config.toml
intermediate_size = 896
norm_place = "pre"
qk_norm = true
attn_scale = 0.237
bias = "none"
parallel_block = false
init = "normal"
decay_shape = "linear"
Each number is 128 + 32 x the weight over the matrix's rms, rounded and kept within 0 to 255. Layers, rows and columns count from 0. Numbers have three digits each.

# layer 5 MLP down (transposed), 896x224, rms 0.0539, rows 785-895, columns 0-55
089141108099111109119138071071151174146119112153146103190112107112127146130083154160106161097112111081123134183153058163090146087158113139145062174099184154137102110132
151113145114119124104114129129112095129091132181142147140144078102137166177144126183143108145105174122185090140161141191107193144138131175178217137121107150130124107091
150164136109106085144086134143157139127170110173160097175150133130071148106073177104117128120134138106098108134093123203075138118130128123140145115118135109137149120129
117139169116181103169092106097084120127133118111121140105059134132161127159106133122159158118099097143159139136068178139130129134123097143133133137108160073151130127100
111156183084145104124129137108095101111088144111161115142118129095105093184154138112169140137109161138106091124115110143155088143126141162160166098196085160127197154119
146075114112173074137102087115083125114164125097154181167163116145119105166162122074114178124196103163138135099108133135145166137105150124141121110127091148141145121109
145125132154191107146109093185101166116114178141092144092150151101144149109125103162150129111169138114142072141094138169142164134129123135117110132114095109127150156100
070103141093100151094142158052172166184062060109152158054172213065154136211187136113065145179168166081114106141144126109115096067131114141058137112072140104128153107109
183072146135127142112118162109128066189100183074079040078138163086096119160039142131097211185091115146135119125124135136108127091123094104068140106170139083145089178147
121140104095180165143142128100172105115112110102112131167107094181135158147155158138104066150111171156138165114117107126093115090153150105154097075146103172168169170124
125173115168096150123088082148089153084149149058165168075085071122135127165094100143143157141091141174118146148116121095099068107093112098099184153156183129175134111124
144111108156156136055087122102112187145148147199168167091124159139084101144082103128156136182094139120102184168123108100146200165025141132141167207137114102117114068074
129091102122134193158143069163135093128144147102177118081116135122154087129184133067158062161136125110130101053094114071131179139104186076115187167112150113144122128195
126107150150079114100117116120104126133149090153134131163118143117115178163151141107128117127160128122111141131133148094140189089161093111145090132109130202144158151145
122114167187096069135131159054097127131110118111102139142053138110100122098142149130100100112178115124150141077115089069101147096146157100111176075170124107142121106089
128135158207183117136118132144185170139132108138106175170112148172074104165120100133115150155103157146139114101138059046125135161117122184178069095153140148109154123130
107168112137076122134090121089201089169079121079117152174110114151109182165130128152137106159143158117128125156115156086174138133177116144188154111163126114137125158118
129138160140107120162092154141107151092170164079123190047143113073088158100151119077104094128136148113077118070194097149107126178118093082142090187171132148109049118102
136156153150132127151102198138109110148105124175133090188077178092166117177064108149151129092158144080167148176112127064104165104122187184162164108135138126168130128174
162101073122115180139102169147122143107141138165129143096096178171120111123101072131142100094090131133125123164166093078097119145127133181153103178109170105143176130092
147111096046123123123087177105095036171107086129147126155122154079133106086170146110186092123161197110119142171123171140096104114132109152160063106160139130168140097131
158139060123178113129147102228074125086129136128140113117105110114097108103144116131133138160110168115125135156102150101105209129113075171136130134146076136197075134110
113131097116078145143178171090137106098142187157116099108156155108183049137110123120154130105071078159110127086157069061171236175146142133126142156139086163168100165110
141108111104123104112135145128160088156162121177125056168118162083189102068142133074153130119198126111098138151122125128121136113080081150183116174139109110167057064130
132163147190183115103131143122084087152193159157125148163064160061125124119132095138176117146100124158106123131149189167070125186135169156171090153124093067103092168118
178095110077098130070195096103165109116135131143099126165162158123106141083089127158078133206088159161129092143074167127171160210141147092162125101162155140116154116186
169151135187067116083100071085084090111125084055130148135043138140108127062152122119138084089135187184134179050132114134168134142170151078116088102125071076152173143162
141122147140137099130149164151157106099099150083155093075155123122113122157062158118129110168133183106125116123153111122142180133083113083137129104167082134148177087124
163103133155095140096149150152111152103100151104100118195138131150141086091167180132126102141113179100121114089089123115139132103107110134094069169143127153141121126171
217135120103135118086138101136096153119134118105081037131139154079083132211200074141114100106162145131138143179115128151128204122125099169128189136128086134164082176149
121169046089127120155156122148155224168065142191166139159088121099160140157093142140143151113105135070108158113164162132163128172117134134158143118108118121097129107133
152169147083143088093085131150081158120168121128129112097174069109098130136076160127093176155126186187111115145101095072160162125083115113162160135094125122132151123074
129138115177114138142119086127139118073136122118173111124162164095135155115132060144108094150084154110142117163119142144129153110111167144121110108116065164112143068159
069086106141032112171137112133157169105158113154186093123136165082158129135173143103135127132141137164144142121133155139115146167123100133137148091111126163127121147086
140136069162132148143151119094138146158138166138190114121101118131095151176124179117061123141146161128180088127184181136118135151125159104096152097100126163150139116099
109111113087117144102104128070102188148124130153138110083071120120114154161102184141100169099097131177136143132164145172139193114112086129175119104102114138102142077114
126189086136214133092095172157102143157115118127171153090075131114169136135125124105098168067112133095172087186115133136098167146154100078107161183176168113078117110108
152125140105146108118138124082128049157103168124122136124110149120173106179134122169140110166130188133146175119096096163114125130172154096144097092070118086112164133072
151142112146097085107107107141161125039180146084129167117097102170082128097163064131138148130103124108152077114118117128115149155187088125177115158083138107146115118146
097128098118139136072116121128089105124081165157115197139163153071122106123124178065074151137183120105121172139091142143140157067064103087145132118123131090097137099132
123112096131109045151121067136104173126117166091095097165135138083100153142118077181159144142056148118130116146197087136164121151174145069113123147151107130119147128101
139155162088077153133109124149151104108168122114101153114142158115165042158071172193125132125145149193161146125134100127146124123128095142114163107125114068110112197177
107165144127139120114129100130135078137105080157125136202099059101126131134132145138166132126127102131142216076131172122141167199140140161134164116142214092135126181129
093161050000097094102110117136139168216129153159148178174148134154165102084174152128043138161110186111161141177091135188098166114090107183130110134168104168138102118120
133092142150100108155146156083137127089146169066063111197100131143099153139120133103123127157056133091101129115162135119081120128165050085142146165115146122049080091183
121114138129125124086105123118113165145176082136154187139078138116146096139138123128146128172120151104095137108135099124127144136115117139124121153116135082126094104114
117145105128102187078151185112157099130113192156165104159076133091230172180145117041137149106107174110111159126169140151077154129144133172101128122106109162135126041177
102138184109120070131131174210086152131158088112110139155121114147088177165149151090107117167109089098107178113196121124137183076096092156142076184168136095144129100115
114104119129129112128169140120139130135132118155135131132131115154126125120146119118127136128131124140128117110125133121127142146150154130126116123125131120132117129150
099155166117110129092172145079041141104160166113181165099106096143080168164111117096102145110132197128129140095123077155097094152177092119040154077176087093213132102121
093124091078108167152127105113156124139062179105164145132134169096106151110093199127128110071134096118110148152112145112134109182149101136161146106144144124168109126110
145088113178134127166109101146153105159114137112181101081099105140141124198155141134163136137145075138184122105208061133187123126056158117133131149116120127154160144139
087111138156127099121142127133106174144131169132112166146129158130121119120131126135114113110157130154141124110134142131113095104162136166138116126094102153119114129122
131157182066189153183102136135122149158088158086121073091130177170071122079181093158113118123100149116154163072151056120105176081100187079152118113092157110087164107155
207121161115105130107114066142102145176170132098149137116215145081122108158151101163118071112166129114125112125106150132124090052085095116139140209135126092071086147133
151143171115089151123114144096141118103143163068093126115149121104081149140126139132155060184159183164171188155135123107078158173078088084115172138142105111073187153175
146108105087088128089152095166117121148122084129142165218165167138138131161122055154067149118099124098172182146053097116094120145129086137137133217126062109145171133102
135130110129119129139152130137134131133125123155135133137132137143110111149113135122119132132139125123095141123139137116149143140141111134093128127119114107137125114135
093083086156102111198115098110167134128081154086089106134130134095118153119140124102060123170112123135120156152184176100101205125126110109117136159107205143104109126103
141140155147152140137165103121150102140190111115126105054091133183095156103137108111142164152112144124119078142136123101090131108177087217127096115165097139156101143084
176175154123091099086142140139163163058139099155138088197106164099159132175090205122171009115070094097131136139100171055088174136121093131164127128179096104119135160129
148130138112139136101076110136095141152143113106109091176186121153126125080156115089129136157168078115132131144097146145120101136171078134087083085106137177155130176204
100114188157171036161149098161121230124107121147099150184092093122095116109107150190119115035130178153147126116099128133130126102163119149190097137098081137136142185172
080122148125108120085113043129119169129183103156177160123162172114118121103181102124153106164106116138112091093123121116090107158165115086170162142185112097170189110119
116185149123055102135156094093183119143146146092142076156112140118077144143174105121104136138089152120095165197120117147144127054143081157071127124096117125124072136143
047172187170206255095068185156068203142102138054107144130155093173118174114049131081152174102146126128224174146183129150129173155108120120063152253106124163067127165151
061119173090149149157108104119210108128137141093126138119103111094135085099083103074119157183112130060121122118103081121128132098130151176109111095176103136095157115120
135141176075088131118137142119144143146137147140104111128154157091114095149192134136114130128165122125159075064138137128132063154110113129137113108127180101124187137111
079156147072074128131191171135176154116167072127129096155109120127175171148081118166113116112108127094115136175122043110138083097098103129131057177150135160108135092110
182036141097141163098156114058146125154075158127110080116131151106127095109161158090098166136129159203044113094139143187135107153067161079184108084150137085132116086151
098095160122093092073129075118153087120106111143188136091076096110141137189162138123137170139098127049154124122153113136100144114100139112110113107158089126169054080150
131175131108111127120111117206190067171100140137107141186125084162134168121124123148100105089125193191144151116126138073127125108085143153127140087122105160156139120165
094137110092143164149117082112104131131119127088193111050134089147165147146109157148140147136121175155149112160091102124105187133143146057140167091101131153109174128129
090109135151143140193220123101133125127164149089137133177106142113117068122079134154144112153049151143131102097117141157120145091095133123128114124092098107143133087134
152052105119117152048136122076155097139177109097113116115079083117150095159122058148110155111139147151138157084116120115140108145133088158116127148101138160125080138080
157146174139113128156143144165169168147122149115099112147166132115106077149161102097099134114080139116141156086140164185125161215135089158129171168151156098080131165144
079094128144152201079129126140061126100151137127165149103157125171094058091124155158130146101100156112155140090128132043099119106134104127142123131157160175151191150104
155159126163118087121158111120097137132105127132190188160092146156104119095156107094135143091154076116125174091139160102146107103125073078120129143167115139156213140150
139108109158060123104108135107152090154138126117174152175161060119091068159125150084139116168172080119129098158188078126125168153159146137105185134068123165148152146111
126164099097091060088114099095150125151147153007221189090117109126070091147155155155177173160093102093114160183143106119117112149156158161138111170119134163146149141157
127069090085118111169099090143124126159104189133134116113108145140145093168116129153085126122155097170125146076118140101137071134156144123126129135107109158109134122110
133078099127114049154157109138141094153164114076173132087129122169092098154142194165053116102139090103139106188069129057150138079146175143125098085107157131154131184083
179125178119111149153116128098129100101149154130163128139154106130162114147176139156156116123130147131135107111116088129103087117132130131129160140166148162147173114133
098130116134195129073062040132158147111125145127094064080147139112138168122094063152093145160130148095141115167110180159118132105078126129125100100121144116177066118060
211141082114094093098139194114157166099122174106126169195101125091145148172104193132096112150095144100107141136197098146147110145135128119151131158114089108075090103126
122128086144090109101193130110156136147132162095102153132138140141143105114124120151131123140089080140079090117139174110168136144106092136100105101134142110147115114128
166165041173104099126207112103116110137132101136139154043144135116116109167108075101107100108114129144077074162123047105186082152126116127107089107099060101159108144107
159130145209171146180138116068132161131152101097083052158197124095083118168101158160103142169077168162127099049144143113111149180165113098171140164111120075101090103082
131107148130085152115163190063098113232198131130126201121203147083103134106047142150115151204131071134154189117125057108158159078094081162139143138180118110094162150126
181102167160092111101139087156073104150116143180102136157167145134127156169138133114110103095098200118105130152066140229102248130125142116155085095165049089148078099147
105134141142131109103195123174089122108214133102129100122168144108188159085155095148115127132063118152090062139123063148097127141140132094102091073161108154073142158134
107055172121085106102078152110146089188087160129057136116193119152114126123117104201106115145103128119063113153098104120163180088135035183117084179134082099119106108128
129107170114074133132162199156117199176123152128162147116168157165098044144075155077087149048091084133148088161158112105119173122105141166124127082139094105128163081155
119162131121137126156142123135168154099113171112093126152139120171174146191156120109193157159054134115116183143062160126091123171119146077119136121145194116106087158115
105179128189143137140163131107124129122157158114136120096187144102129121121114127144166102121162124131108115150118148119089099141107147132129137132117152120144159138122
065153087115068120151073118115162172122181201113118017094148142143137187136171075189164134136148185160076066153094148112114132129094109142115174144135140088100080112117
148160100198102133075182149143106138155143119125151117144145136158111121077205113139089115149149154067126096157096109177105172169114055134165160067158194128171143111100
164128074109146113149147141166116147169049122130099133108069148058155149149188121103131151094132118155130126132183160164108125115128128145114130143064137131156092132148
145147139178148106138140076108142118120161187164101135107162160137114118119099090123097123085133215116061155152107157156153114189114130180134156147136108147122163066174
118129113154080168149150102123109137118102113108089141134110087090162172119163097131165113143147124104107127109116117096146129177131102131115131114121116187093147144101
112082107092150158109084107113114131029138145102160121157153156131184091118095133117140114115164097171127120128075131151106141194134090108108046138149147165095184040182
096139162082115094098077120073158127121113093120145148128072115166178156101161180114127092157123090117085105166123156099092107162107107137186151173173122080166152110141
101093086161130157129147125037158121129138141122114095083113132139132130114074143161093084178158125134075114135097128107120169154090139118150161160152163120146110137129
086158091119200123184113225057147142073135138140081103101045064071068118175078117104043129178103146097124125152180155070089115085142088153125168129146134109092070185153
169165133085096127121068146090166188113107106138074128144120140080181131145149092075124139126107116128096125097113144084153093137069113108111137128182095110129160139110
135167123097047150157145117090177154107076114122106058111135142122127139138128115154169144123093149145139118128151067125084151168080093135129085124103151165047151109119
134148149164103112127143114149119116151178097142095085130126116132107155113090113136139069158134121137176104108172161174135144109126185133134168123126108152115111124086
155109109082111154000089128136150073113108131098095116098141100081140141121124147128118116097128128121115152095123146129106056114152150091117149156110123112141151151097
129122134116218159094148137118091108102113152077104125140102018079182075121083115133110134159137134103131118173195137078145079074070172167081138156174137180149126136172
148107107153175194113114217208060095125110097206154121155124080077113117199102137158083127095125185157130060087115058159096191130032064111086178096116106132165184085150
111136136149142130121127159138069120140140130123099108159117123155093143138119134093202151169124089144166073113127101138095106166160174111132075057116136090147155127107
# layer 5 MLP up, 896x224, rms 0.208, rows 786-895, columns 0-55
135105087122200088160186215107109115070150120119142073104168132131076141123140093183132137137155107129115064121148118063106095174092144148146110118165150086100164131137
103157178155088108092126089107101180090087126057134129114101136133133122118156127152072104171098135158123128113136105153125088122151177130125123116133108168120150137119
158151097104046132137145130146169115102110145112103130165154118141069108082161123108104112086061106078137119115126136132095116145129164100171163109124160113106134124155
105144161100137160083131181153095126100177153082087170115137119116106076129197152112143074117160107100142141142088107099099107116120131178135063141056118110111142151169
113107131135115117086103090139151133125124079179114061133087133163149088126121154142123138143155131131107167109132116084105085150127146146142157127145043133086076139095
166137095127156131147078179133132142115100117098148182108132215108083108108135109116130154136189102102127128163140102103105126133216166120137144156126077125157170118121
144148059160110167185128184180196130090131099146165130121154155178086163094133138028155186119095138122174138103112124179115123173157101113124132081088137206131108126149
134169121131145110105162102178132161057235196167086185094131130100078083186112171124109129162212076124133105128085093095085093190185161102089133066181128124106146166076
180099135119137094146058169100103140123145152140097106112088174116112096104091150127101187128160137135155144134111076157140100171118118104143132092119126088144145151171
142105153209123190056101107102120178055122171110139128148124175092137129099161128091163077139163164058111101167114107133082109106071149158147100158119082144139123129131
119165125125169131164108157114079090083143194096152153097098138068125102129086101103136088107159117121131130104142060099195125130128132196081094104089156100094126130161
079113127103080104119081141072091134059159153095130093105053142199093142098101125124148132089117072141081216187140072163174109124148116119096143102176071124122115138076
122107097123088152087174165120129108139118104079098121140106182071150096119127101116148135134173126147108140072090093138125111143171120176125172146085090167160163120154
148148136133148168133125089134145073082109179114197129119103176113066102145125122135134123159150097152080097125104100110076098123117116109167170119088130092127136155136
083173114137163116092152157130086113164127094142074079099126131172140159104040170120127064179150093169125147154124110116055117088143134093096186140085129101107141162152
182136155145082104100141143122121126154121112050080080192105138162186135200164136158142095154146146122121169146158121172138172116099113153142110182134160123155099146163
122112117150130131109157100153126132144085146199149100122138146201124136179138126167108084104179075181161176090121187078136120131106084199088133071115138124193161141086
150151124109100116100114134095174069106053090107124116124137114104121083161135126093158126120211095147084122092167131081121177137180156073132145104082133090186080125156
164102186176093119136104149081117131111160179128075117126111157145150130150119141131143114135178131132144119098139132142137152165142201169120079141145143080086086077076
104078118069156127106150094115140140090108091133146125145156095147143148083132147166099092133090098165150125140121068131141158151182150039120143139113112075162141170100
154100119165131176050131093137110107160104146073130143190129129119127124137130105151156140114106159095080163131044102162184091079139135140157170127141143165129081111108
143107115177108158110113107117163115086144157127117117135135168151160148111162191216102152143140178103143161098140110104144126120146186108103167095155226157132070115133
141127119170106145099163102115127133152144116113149152124152130123112099124098159151121120106075156153128095119105173199115147155104183079105140138056141100133149087129
068103135098157134118173124109099138157178077103131120157145140150178139114117103156157141096203124109121148131109130146154078083106144094139098136057168159127175128153
167130196137190141159151105143112077143111127103147127106087097128144129138139118105118087171178129163114144058146160147175081126114167129135149127088098162052070201168
063114118087155043126175074180149106183106083117161124152123149093112101183158137097124111108145100083128237178174119175104025117119097073128088128173222137141081117189
105141176142097127142112099091165080150118076113128150086116114142080219089094181073143069080134124137090187127116109103096111103133104128174107143126146163108137110096
098129096153098144161134148100147123166099146131086125133119104164112154083117192160148107138126125108114125107140083116126122087151131102114156114117185126127165093110
128151134131138120062067080132144115063089162140149138120159116113189116100150174087182141163215173134136091131144092226202130150113143121115131195108135145173164067125
150079097198101130066184072152165151145118136135169147125094100120147151084149122151181179130122133137160160111120133131111124097094154146114084118119097131101129122136
104100123122161125150093215170075140144084162108119115116125084149121164168109105094161125053085109084186141124207118159121132053146122135115117168110090089119147169106
073140050116145106119131107108155127121162105158142136160138132066138096113160144132111078169153164109096126100146087094138119124097123146142124101152140163205111156098
151098117162167114119098109174132131087083146146118107081113082165106130149159126086114106120151135150133146145160124130045133115123137104133097098127101160144140101083
121116187198107116072076144053113151109109109124092187120121118183083127116137072126159169047124146111189147129148109129156128094121161148167102102146131126139106161173
154176069149156123114142121070151137175136111155122124151120162113124117100077118128127117152152098102142172094143133102051104108123126136124139178134109076112154147104
081141136114172115200181155133106102117156135148125122135097125150111152119130143123159156135140151127138071082174068083141121063132123111114125044126085096097148089163
099182144116190159120149100136162156092094113188169104114186151133184074133160142131120110146089089121046117077126149178097136072132124120122159136110137106149108149143
125173156155104132198142139110206087083093150144126155121126106130130112122095164110119115119124161148162143079081099075150107116133165135064112183147149108121160143088
101164165143102112095100149145127090107125133103114104190144115134085085083143134137189160149124126179124132137160148113174096126153134121140149135151126115143149148155
130158113105136099157119127138194073085151127118124105127091118122097115141186135146142130086067108169118154167134121117077070113195164151206115173170155124157138156120
143131057140151073135161122091108204139103139155150159104150173142119129133162143111125125139160143161121133051123120100138162133145156128182111165214126104085157106123
143131168105119151126162157076150154117111127161145124052145122140121104156167175160116192156148204098136127125046113176126128112152174145078128137137115108175145178098
096090171153130143106115101117198101157203137117159122146090139155151144090102150124168109152077120155131122161125076164150081168054176130179163090141088106066157164127
118159124110152093069150145130106136114095130167095106142180190082152045201050185137093065093126103077096152135049125140105169106153152126144125139089104023128107104152
150147131140120145166147127147125118164074146133114090152110113144137182109130152138128144086149118109164118177120132133148111088165121109111155111154107155130113134157
187138142139117057130123095113081132115137122023177140116143092152136243099115061106081043106111205080115155179137144098183135131147109157117150127121145138085110140077
079085118114084127096138166099149117054144161151154158110082116101133166113089120126096122146104126120109125168101110098086102175152146097179094137121138149095154172132
151119128118127109118126130105149135132141135128113135121126117124143116148121147135152126113113131114133124147131149122155132108133127120134128130121105105130122135122
140136193143141154125118134127078163133134122156136136102106206158173144178079157165178166140130132109075134131082165112142158143115090128097089125079132079157068098071
107153183120091111117146122131191185070129122099124064117121104155102091118124146116145135135117150114125163110109115124120146117146093113174164085162149127147133138092
116128134057146128220109127096196096174112123169144097092161170140187089121107172126113118132162105077168143134116130091119107125090091140084110119099117118155138112124
127163119121162106140140152133134131109136096149103104127129159181092140141124121111141116125131110130139119099109146121166151113152165137143126181145133136113162134084
165159120082132076064212116152151117145200174148085123141140143142162134186151137170131168118117119142093141131155162125183102128136104121137153105117169174122119133123
121101143161099149161108194141122177208122115111094091104143188110221142218125155150150129144109090208088190094151179139101129145118199142102180064141168135123045171096
091121153112078146177093187115119111090085158113154113098131094148120119085103150137123155120170204061102113103173127094151196126117145170129111158069165198127115105113
117089102139123116090187149137157105083194144139133134087082134117084057131096141068079101065122159108204110082184157095185153130095145083153167058122092100118119083111
133140126127136124127126127134125128122120132124126126119136117120123132125127125123123129132133131128123135124131122126124122125138130124137118138151129134130126118133
167158126159161148106169156119125094096161071075195122101128097163155142146127126137118153170118209137142110151112091132163118126153162154152139136117084085204076103132
033084183148100134122102177140111065138128155161149127162080051131159116120144075130100123133158140140137151146123189128076108110119105127081090170169142146103096114099
060098139091121161084163094095097123143100164129102142104159053074118169108203161196135100118140058159171147128165086130143112173155187130142145135163082130117093142128
116099120119114104150142132099138133138129146176118179167116135131163115089122104155123106114101157193124154128129223142137134043123112100174153126093082112140053097139
124194182164033083110130127056107147132132070133138151131096083125137055152117123169143125164149135142161157192127131071153137106135123131145156112100083081201138170127
182081196174103132150109120136094128076133173148093144091110138193153137149147112128112132156136156090072173149147107139141092116061113189111098125104135142088070126150
122101091109164148097140051102141094070161131093180074090119091141140131144205136108119092141211118108138121156084140145139160140179149095122105124122128101168112136085
108090044159142101116077176119112108133184151141124081091119202139085081154035162138122093091164169079119142096133121129140130181183101084143108165092215124192191141158
141066187174068113124104150086165167156176137109188097180162151102157134125128170113140157117148098102159093117116126166155112033130038140130075127088110120107132118115
161134134170171142078093104173141109129125090152111178115112199124147139093079087135133112136132148120158136160129154123129149107121183099135087123123153083142123114131
043113183109137171130123129182164108146074184048133184179124131161159112187163102188135139156173097126120182162212128142075133155165093146110104151135131137143103116139
136124095142141119142154127133197080038101144064177133138164120151144175099122155116166100175131184159155068110190191124129097132068189195199132101088148108118131149123
128140159118147095151121133089200156129135122128141125111134169134163127130105109113149107067125146127156102122119181078124117093116135193141152139145128101190140119075
182149176147122125067090079086101119139160120132180061093098118134144159107135193118247173175090131155176179110153215131131120146049132121047116122086071120111090091111
139093117136138164163110151119146133106100123158155148164165144124125132103077144124172161099093046135109156102154096122128105171138165140096115124131093092182113114115
134116093161078118081059119175129137169113116136140105142111132164042099146134154148131086125147103114115129118169126073115148102100149168137133100133169149170128164076
150133125195133127108179142142091155111179151161107145186231152110119093092091155119126171109117126153168118089112116138073141093165161072126107142089119112178131123139
172093172170134134096133161125054167161132120147121125093099086131176160112168125171122141099159155142162103143144119145091087119118135139198057097127153135132114138186
171127096084120126111173133109139098080085104111143045128119149136153116117131153135193094138090125158117156158142074071120078134073110164062150136071136118148198162097
114111131128107146095123153167146107149154131131144164140139100126077130156116132186161148111123120120114182164134133123121096124162130117086179155100105202115097147095
133147118173083068134145110108104143125121142119123112132171131150182129122148151132109164131141190125130122133051120142136124103122179119135107145149130102128078160168
112147137167187172084131166107187117124100058165095154075142095124119122142134136143113176109101132209137123120159092121153123070127153102052165104174047123197071101080
096125113094147126139140119147203114137146137145164116128160128117147167107145192171139145109131164141141122148163146138143102115133134209121205134133111164174113116114
108085100087182114143153085133105084125138096074118235121092131085177165169138174096157140133156145123098153101116084136075083117141094076111181138147162169059099093179
117118145163133077124108088153116127144063107101116121161094123135127091171098141091077145144148096134096138118114097167136144133158087131112126092089146134088103152109
112168139151164145079173143168167138160173118083164084175132141095171073159140148134127073132140182202125164075124121145177059157103164176161176141145170137149155129097
097096165207168119120097116130133160167111077166180176161136165123116115129073145162131104120133107119143077115100128053152127136175176158179119149172103120115135132153
131142153099140152123133116116141118128119119155101137148134139135102151119158104142129140126142116141138137124127138162090174120122118145138152139119102062133071128138
131080135132173140079160157183081149116105121159097144169150191131124091177064087092160114169083113119175193144144113156142088150064152119126149069125164105086157204151
140139124199101122063130107093159140132158160096093169092100084123155139182100105145142132073172141144097136121119086139114141106109117112113055174192119114129098145118
188108110083213058162153122092105115122055186135104158094080124125196163103156098102080150117175114173122159119097123123130172144089136057124156112222133133118046097071
059146187149146134190122176237107098143106107123178149132120122084182093150151140158154141158127178172104123116145110086130130094120097109125210094115148116105093075153
191155116089110181087128117131157130143121093154143106134099137143134105110101185162135095162182134106125113167105198187092165132146162124182162101122177111220123113110
160146115107161075134150101180120119134066087132097142179120130146147094152106124113148092108149080079159244160132245242079120127199197110127082112097105190069113215119
108129108204185135165088176097116119161104148155142135098135123104145094116120100179145097177153098148181160073132135179168107084166135107112148159175145083134106123094
111145123143152115057145120133109137120137118079130121105221121059090082117097113107112085126046082103112142113123160057093100127160094191057134142088147106078108083138
125159087104135140077109170131135165137161087120140103125085120179170123141109161164120138157127134128154141129127109129136190106113137114115158144107158163164152124165
113208056075178220088121164138219049171115099147116081135143125152137092058141137155183162099191091123147114176106098150140091134086103106167105078100168113151158184132
113088142159107136164140083145161114117137147152199115133148102154189162109099142187160144145052113130099169093140122170163083120090081090130123129096103136086113134170
082210114144090093099060075171115119082161111164115130135116088119190106168126067122115104149135166160089132093057093135168166162112122127149096104127132145145145161103
156104083111165185079119144125143130132108141180121076167132155140095102196158155088215134157164138145122184102091095202073145084133108068068099162142114147109143143086
135114109144088112139109079108123052160102082176099141145191103163143133129074090124094158115166103109140129086115110141108100123121151128141128138133146090150132091096
163121051141142086082176153095120086090131032182120100131224117163045082111100111139097159124090153103102162094063192104145110147147141093148140166133154100150157149138
128144120137147164144124137075148099152154105096078199103119113140139146114134200133066097098144188141099058133104120089143095094109122199067119122127193166171076112061
152131172131175126138119111124129129119131102141118141138117106180157156121157167103143107132069137118110169183127101138129149132108150136131130156123095145139080124120
134103091095120129155094140195116104120096160150116164149137131103107075059034160195144082144125127100148100164126134199125126172078104185099142102009095174165122139132
122139084173174112182099122134083135173112113089130163148124115152110091140123122113161102105129241104149115116110128145151157139151091132127096122100181207100215097171
167112134118183125077164153095159180171161114186173154097119187149106114145112124097096122092154086121148097046111141116057160178072125100149181100139146080142113140124
090125086096172109089055146137171140117125129122107205100139117160150102128129185091168147120130172119093120110060142125177093136151114111106089114099148147101119134137
126097131118159051115112128142156145133050124126090147168108107162119145205143166115134118134134137122147177173169115120096157118131123122132087125153089145175122120094
122171155153150104121108074082187153067063137141109106165131145138120077159204138130154102143121204122171079113079199203156139205122170109107120160122168127157124149119
165118166107136137076077143123102079089184157144107147121189145137118203127154107144105107066115118126097108185136062124162178116107144109000134080119127056180141098139
129152122151149094113102110103189137146124115193098151115107107117098115114143157114083164104090129182147178157109127079156129141170070129170157155181117134141095126087